python train.py --n_kv_head=7 --d_mlp=1792 --norm_place="peri" --norm_eps=1e-05 --attn_scale=0.125 --extras=["capped logits"] --init_std_qkv=0.0153 --init_std_o=0.00384 --init_std_up=0.0153 --beta2=0.99 --grad_clip=1.0 --warmup_steps=200 --doc_mask=false --train_tokens=306700000
Each number is 500 + 40 x the weight over its row's rms, rounded and kept within 0 to 999. Layers, rows and columns count from 0. Numbers have three digits each. The size before them is the row's rms in percent of the matrix's.

# layer 4 MLP gate, 1792x448, rms 0.145, rows 360-388, columns 0-223
103:561447478467534514492510542502507503479528476549479516533425450502440490506506544475482470526476490453503507453537438452500489441470475457421518449501518466450535465499467454506549527467530494538495509474539521427538404498516413552504494531429473416479498451490478480390517462487528528629480495517520495384460525515474483519482496518492500485522555453519515430543557513530501482524445465427548410514492470480519464434501463531440549421539514464552576480417461534472515563552470514450562571544556463541549488501535499479515484498507551471463531502509426555510504514423489428498531460505505534488492464556525490531512496528469559509541525490415480529480553521477457489484384
098:618471424513509461491513491484475435508424514481460482502506511408532507529554542478526503525602513487534477412478475463527486465523470550508485463530444570502513508538537528419521521489469498494512539472506488505557460561538463583536541449447487470449528480480509511458508527540535482537496518488532474519492485490491510512479490431475480478467422507418511538559529537504524489446536485480542503530451439532475520495530532513519507474489558526579469596504514525530527490546519510444572512556476548509454480499478530491527478538512511487521482510497525436524539530574518543561561416564422538493480462431488523484520562517471507462425512520466515491483525476549561524531452
090:529445479481526503455471520519505556557509477474502504508502532481540513416563502478508474540600512530520584526491472515551501420497469481512532428489482436522533505573549500547528487494550466557506473461451487467478493419526519429582500518509459522518476476481494413429505476512519584551494487478482531453489502433512519481461509543500495467417462571473482551475510459454550476391500514526526507527476456484542505524525568481538470455504499503525487514498564482555545567457433512464422484474519466587448501510466489512449504521499406496522402495550562474477496454464440460439537501506487538448456541514465448560488484540435517485547517548573454580472532440574532509490493
105:525471518491479427524504408458510549521518543510451492466451412532456518492574566480438482494520516546515528426502516505543527470530437600513515507544534524528524450527501494542489589430547479462511531514450483533448514488520483510484486500490415499513503509612477495508494445544557442529521508464521439440471564510465489442541551505476568511470516539511549523461512558512521501511512426502452521508466479461551467527546489552504461481523515490456467535546575471482537523454506513481550482548515460503459434430490421457447442454506420545517484539522470512524412478575469512554517538481522565462551489450491479512533510544497542409523532432526447556445483502517480446462545
100:582568429501491502440524479484529549495520553532528465520494585527526581521471516553486511546524473570473518500513540476493484441463545458574589510508496517496450485464483520500501475467444581516410489542450506518468594474414474448501528473523498564471495391515581520516542506463485495503546494426482484476458469419480482487489566481448434519443488524511507459475418550511502466496508462463492463428540474463523503430540468463563527530498486560473573508481466452429474521519489476481466582460537523486500541442487495515491558513515535581548494483510466459437502499551541485490483459512550563501489466576462475536537444562490551554503509522552508468453417469520475460446533
103:457460524518478480512506525548477543450498580520553490424561529530499448518470457554483545531495500515417494483494569546515546503513493459565455500478536504509449465657485490506459514483498472565521536514472482497466380484494529493513509557446473494487500492450518452507565479547488489400518487466559414537482475499528522495533570533550460427498469456501583476492470534525535432387546458554446617467518474471535488565449510419552442470531514522553515496520527520576519494470512502384490441505454490502511568522476547493433435493454527508546525449499467514544447512490425552519501539527519545493564455550470455558493512531539438467484508558435452506552459464510491459495493
093:496514483523517511536496526461490558484500539547500566613563462476529487487476532542469495476523463541426527474553512500501516508540496439589522475474508569395576522457494491532492563452551514514546475536522507523507454489580468425586550515533577501434494473543459517452515525525433445512533462499514523505505514498476446556453434536479456539536450451504562536553481467571489488433540571447467541554480459542456555487566514494526505531434517486482543508497463569471472449521547551519525515476473482448472516439465463470449513539563495471477506510463499504480473620477503458506503493501510531468478530547484583498542467362476484406439535580498553533479507518514489555500471
101:533504543542453488456518427488520479520516501499459560456494509469518497451459449512500568423541510548417568532511499502515492543539494539494466421506427447475504431490438488449401496436581489555467444488484537484541450491471542479489442441550514520554524484468505474476488488549538517433345427510587504444556406527467531497471497439510528456471488515531557593527533559492503616498496468482519474467470521499519485518525458419561528500507498508545462466490503511535467493481558516504541506471473565517549447491418480509392453489525490478606485425526476478463458491501488486493495508531432571518486535498512530478553552498509486380483454458473534522505437504531551516482471
095:528518500538432544471484476462553449500532475447470507404442481411509465512509489461494497489507532532483475478486529475494491537495493513526466535504541478515481467566483495512551550532456496595515541461536461519441501563457481535475484468471507617535506486525531517548573558548509569478489522444519469497477449493470537504542512539562447464432513558471551601479500463392533507479502448416534530497607490444547450472491479493507540588515464500496524515514559543549470457491537534449540547455522519545455481567525465505592538489467473584464504496524512454470446446493509459500502538461559518529512468425525507499478534468446487423469451582459559522522516502500485532490458
103:532476467472525472507443442453438502515463521520478470553504445474534553469572523525515458540534533524505499526495483469460567512471513480485459412511493530514437549454483573489468466548510521492442452468435490454508531446477478491556521573513532488508553458400504459519568547507502473452452483588487553533436445528540493546519524518366460553492512539497516571516456506476500430513430455596492488504506534442473538544518509456511522561489546504456458510489514454529541525457480523443516572433551492540404492469444539547488544528465489469481487500528494574457508436555490480479525484448509471584486521467483575464528507507476524479560485603471454537496459498520423491548483
099:517501532478489490516524475511534504521458502509479462446506515422531486521480534474560493462521477507499458488395508525525591520504464465427469453456464463500503449512594491358550474489514567498476509484476479465441511484499521479440507443513531420479570575525458461475540539500519511452508448531536536470466476492505546493537447531528567466525521467448503543524569557526488478525554599500496518545528527435442438439496538509498560439568547575532495488519481494511454443533505462459423545398547614451486515551455499544457481468452494464504464474556560477545527436543527511479518500495504537467539455542544491471500479495480537480524483491465510498455493537511516500542611
097:538516491568480457546505502437484514517498502459538439510496530474562530491560517457514502518551576490505507587529536512540512466405529522490535476513427547499536533494526552543536480495509483464533465590477536454510556456490394490461528470526473511511528533553495508506509537498605513446477512591508512545505534490480515408508488507549446455568490517450487482466515497405523463483520477512535527447534606456481495556544500433517491494517491461457554501508521533414486420457526564526450595471434477503526526454474564480483486545478511469453467509492554514484582543487486452502483577504478500532562476513516572482438487581448504478480471513538465491533463496523507461432478
099:527594478488534472499468495519475521543482542465562591517408523519533488515506541553475558485477456492511499499516454493462518491483543497499527582480566559439513511535500472522460452548441478485556552513454522430458449576467541415489499507452483571479487475539496483478506519479495512494522484501524553513537486515475544520448503518462551473507487522456605469517588503443406512533501481564534521531559502483539522443527543526475504546432453480508519496515445515471531474497504540452422518428514476533458500483424499482517533490504456506531487476502494522442476485532517506531493451567439445580418519547423504537497477492502477486498493565487584483497548487500517547424502
097:453444594571447456535517481459531445473543531523512500408506538550558489453534487538458493462461475533570433456447489429547465587497485414466500461495463569501549484512506525552505466540531508479486510553511665462531521541472542527560528479482487489535514478482510501464573465501508468515515470502543492541493539412516540494515545552485474503473406478508530542471557516479475473515435490522537546600492520491483546522527478493471480551478460466515540498452469444514483496475505431458508541434448516528542518434545501543460505530467501578478471528526468520451559496426589506486480539502476549446550486475520584419521538538475530501471534495485520442535543506478504468488506
103:489517472460490460571620511526563546489535455538478449428483426491504581466529486531514460425506458537432483481444484570517455457553470453514494531523425508465454483544541474483457515579496446445513498472565517507435454514518553555479542483547519573409509519497540491515588519522476427435424530533462435457528451598486493487530525470567465472523489501489578534467503490501472552514534451517475483505506540584474420537446547494487498484468512479490525505508474566513494469472398499434520450487498560488565483511511542549481550491486503497517459495487429455526498485450512469437502520497487437513573449523551526543401559530476485494497514443534472543535509545490508549485443
111:487442437542554518461504532490467544481470372458542516530528565511544532494489524519470504493545493464538516488514526527525477468524513559526440456463472541469531537513489518491515509492446467485436453522530501446465436541517462444466535433556495441470508519496479469481538479452542469465475564465534525530469453612488509510528491423588463504517489524523519450510522511558537479497547464470519502519547518462487496448513497448513446480515566515527460524521483446521544516528596540536476483586497564433525452498534459565562484509410474518474432521566515514469511484562554456439443515379475439534573578521521419466504479466498520514554484500520489509478488500480502438427428
102:538507477464438469397476448488507495509485457510568448545422527472459526505481423500455478519527484444492530565508516526499451578489530450515528492508523454530473506567495503534489514479547485521554500507497489468484492511523525484511484572498468407491490541491450507488492477452554526555487479551417488509552501426520487492499593516510542478429466529500494524487524507501548593477471492545445526482447545494569459523419525503506458485528478499514433580471482404463482492519534501473466515595448550554511507566421521524458472465492529517459518532472520461474525500526532515465497525463458586607494530581492544593504462592441507483517446533431472477518510465436535509494542
101:505525481441514495556449524479512525579533418551475479574457539573492477477514511507522548607599526497535465454534536451458589485513467513495537464468496482550483549497613495498443557515497491508553494485476549453457538465556467491529505466563464537475489455516499461515514480497475470549481454537486474450519562447476484452561467522517455508466489513554504472532462485448473535443510498555490409505525459556529450506475487544414533398552460521523513463437523436528531574539486489536496552439559621496453472524555529478472508456559444529482548543464527503491513513505482467554483526505544560463472480493533539499563528403390462514448515455417538487434476489486506479519354
096:549459440519491527500447519510490511538534518476535605544436512497483496521522531522449487507578495456461473488513497533532549537526456477529463492505510452466441515355476495486534514515463511481485481478551480452519498476472458449602441497489455520497544471425451528497568506489518466455424476456484496526508466520501508539564545467430528452514449492566475423531439551482567469565537443537516530572566531573493499465502447419507518513460530517477499567516490521503508481475508478499550491472500510492521500479463503437523481499506451474496429543590515496531482498535460487479476485533544516465466504520478554482529405500470537457463490463520431537403530511458497586477479
099:473426527445575476553466611468456511490482501507490542452430448495405447463607485488436451460476484506567500506453533481504520455539475536550493524472499500514514447508530522455478533480549474553442466466484585498447472499481462529473460499448438451503587492452493508488536559475468509468490409492457464504483466545552511555486548491433437430510568446455506561443553549445473467510491543494475513482573495505423438414511522525494501513439590514433495502494500505478517510492523523554491460522483527439481525512543490500428492561519442452531456540435442534536562457497409524452488492480542490481498488522492494518455473497495444472528563469520515447423533506529468535483527
100:560534555437477448446442528528475501486521431498517534482524534431471558522474566503497546514487498494491573534464491486514495484567497472511488507488532482491476431543487521441456495458477450479512480522481505474591472486532478489513544503514506406503430470513461573517514507411504465446453487484493539546491566451532531512530501509544517541519485548423521586531554449522483503457457459470501537495494475533435481489455523437521542514508452522482451515621553456545484448472555578471490419491539416459466519502532581454537499543518514541502507530451501460513509505525506495578497500503557455573606509564480450467439459449504468495486537517549507525578541467508530488441485
101:549471533501564470546510441531472481482557474481471494503517482550473477520465527512520487521540470488430487514448505507482495539501421519445503498468418436490459504577478488498544544442461544550462553490518466521421527518454490402468527507505490520498645482517479468487483546489516562518541520504470531481549490541575524504496507429524482458522486536526517497585553505480485472435490474501567511564530493571500483564482479476465512554488480448459546500499560465401448579475547525408448510498487537434536507491490529537522465510487446571512482495473440488515501517585512493509471533474554550477510455517501458551472465498490544580519505507420577530516487476485567583521542
093:517545475502430529574468519425513512488527516531529466522500499508531494498540495465547477449534493546577505487489521517485442508500504491528493537530462497461561519491517496416459458480526472519464436446475476514510450523449459551416536505508450535401498537517500517574465584527440482473509417533606557484438493502439553511472508557526542511523538482553469490557481484449471509472506519550483438507501547459513580524458440564483494498517504486475551558437584509485506478431457460513504459447442517499497476521469486488435477515496492498587524534506446444520442454552519561439511575520523512448574459536517474527459468515586551516493429527512574415514464536463492420499535
094:544571472566476481529470537441516501515578493528518507449469518495509490546512579481528565430502548507518484470484520466465425533504480567448497518509502488495440400476522499449467496516498537513511542453547524511574441524484524479456569486483503504440560449397542453483513535473506471500526526583489467471501441494526519520478456534511555414556472494500498473451469427566501535505501508475463470473585479519490516508439542602478494456472452470461525522588481440459540478491511509410551517512524491579488454524535507510364566516468523494421541498471409557460534423504489542525526543535481442543485413474551495564501510533479517545507468497481493490545569491474513478489470
098:518521464435496562540506455464477428583505493534501483540543507544499466498470553597477544429493517610442449542543501504513507494482439577518465504555481558518486534484487505502506538524508503542530484524553457457501516490524584448512471517474554454530470510498493471459434377507464395467460507490482552483499483502550497551505455479479540484509416572455565553516468511466525518447556499533489427413491458516564462508467451549518415541457473546473495493553467493462511506435486473502464467477492508539497531496534519446448527563501481536439451482497450456468456427516505492537529545452451473527490463520546521463541502564466524419416481575475542439562547462514493521405545
104:480485525516521501591489518582524537458551524457501547537538576521523482515554553484507540544463462469526487518509430468437530568520513543471467477522489499520502507469476504478572521461525456555534595480484506483563522526498481513467555499496572468466474495543495446490516500464521519589505481540527491482489474463526484486452558537530527489500513467467486490518494542525481429485501501501593549547570467510489496507545523499455530551536466487488516514477507487493500503553526480499521523522478559430506415509486493535495504533581503505571499658530598479560594523451473422498468510612475493495395572442496520501468467509487460541509564462473497475523509493457502508541532
106:497487402585454480503511518465490570499527471524446455568557501532514445490459497484498538498414463479534519491447554484497464546552511503558470495408469543526514518455588519520535512460471484552545537485505507531528450501521508460509408523510590491523445463425492488529460477490476546519497512451528467486559486498524467521477558503537489511492412473512427464546535546549515454586531503540612466585511528477441476525470409550510519534489558555509503465509429501535486473489525428548483484494497480531530542487437541450539511498537450616534463501416494466444512552536594500486506590477541552470499505545457479457537537482457514486449431454489562522554461497545510472507441
106:583474458492569492545507449544522556507504535520479472465559435429452479410494425541504597487513507516417534488475483510498495471528502514533526479493553570547537473495544513532445570486628539536461462475594526479507560540459473479511534471560458434471449415501450497471559501596481541544517494471528503550461458445545498499493436543529541503494460465540468461487559535464600502514474475535486544581552471483491521454459454467473480521464513487497464466502401527525471556536535484436465506472534536515511573516517475537541461409499468590498465505482528524522523475542523524524506542463495508517510430521553480487538507515473480484489465440558459529488478503464495487456492
100:498466529545492448451466461508492526542486500501386454440512536504425423483533483496506522460485505515518450548557511443525517539529436568545597467524492522518422501567454511445437535499528490530502490524478511452525503484477482469514428475482473462541584457425580492506554489487561475515468543465459541495572543544560541449466484499532537495534499512446487527522512480488523497512581458536487520553493480569496521516431586484495499482525489541392456528529456520539505517523497567408466546482508450481522508488500496484467509501438498454463471513456523478483492509466557490512516469510572456508558491485464596489470432506480523466486557421452542550497462532528499498518480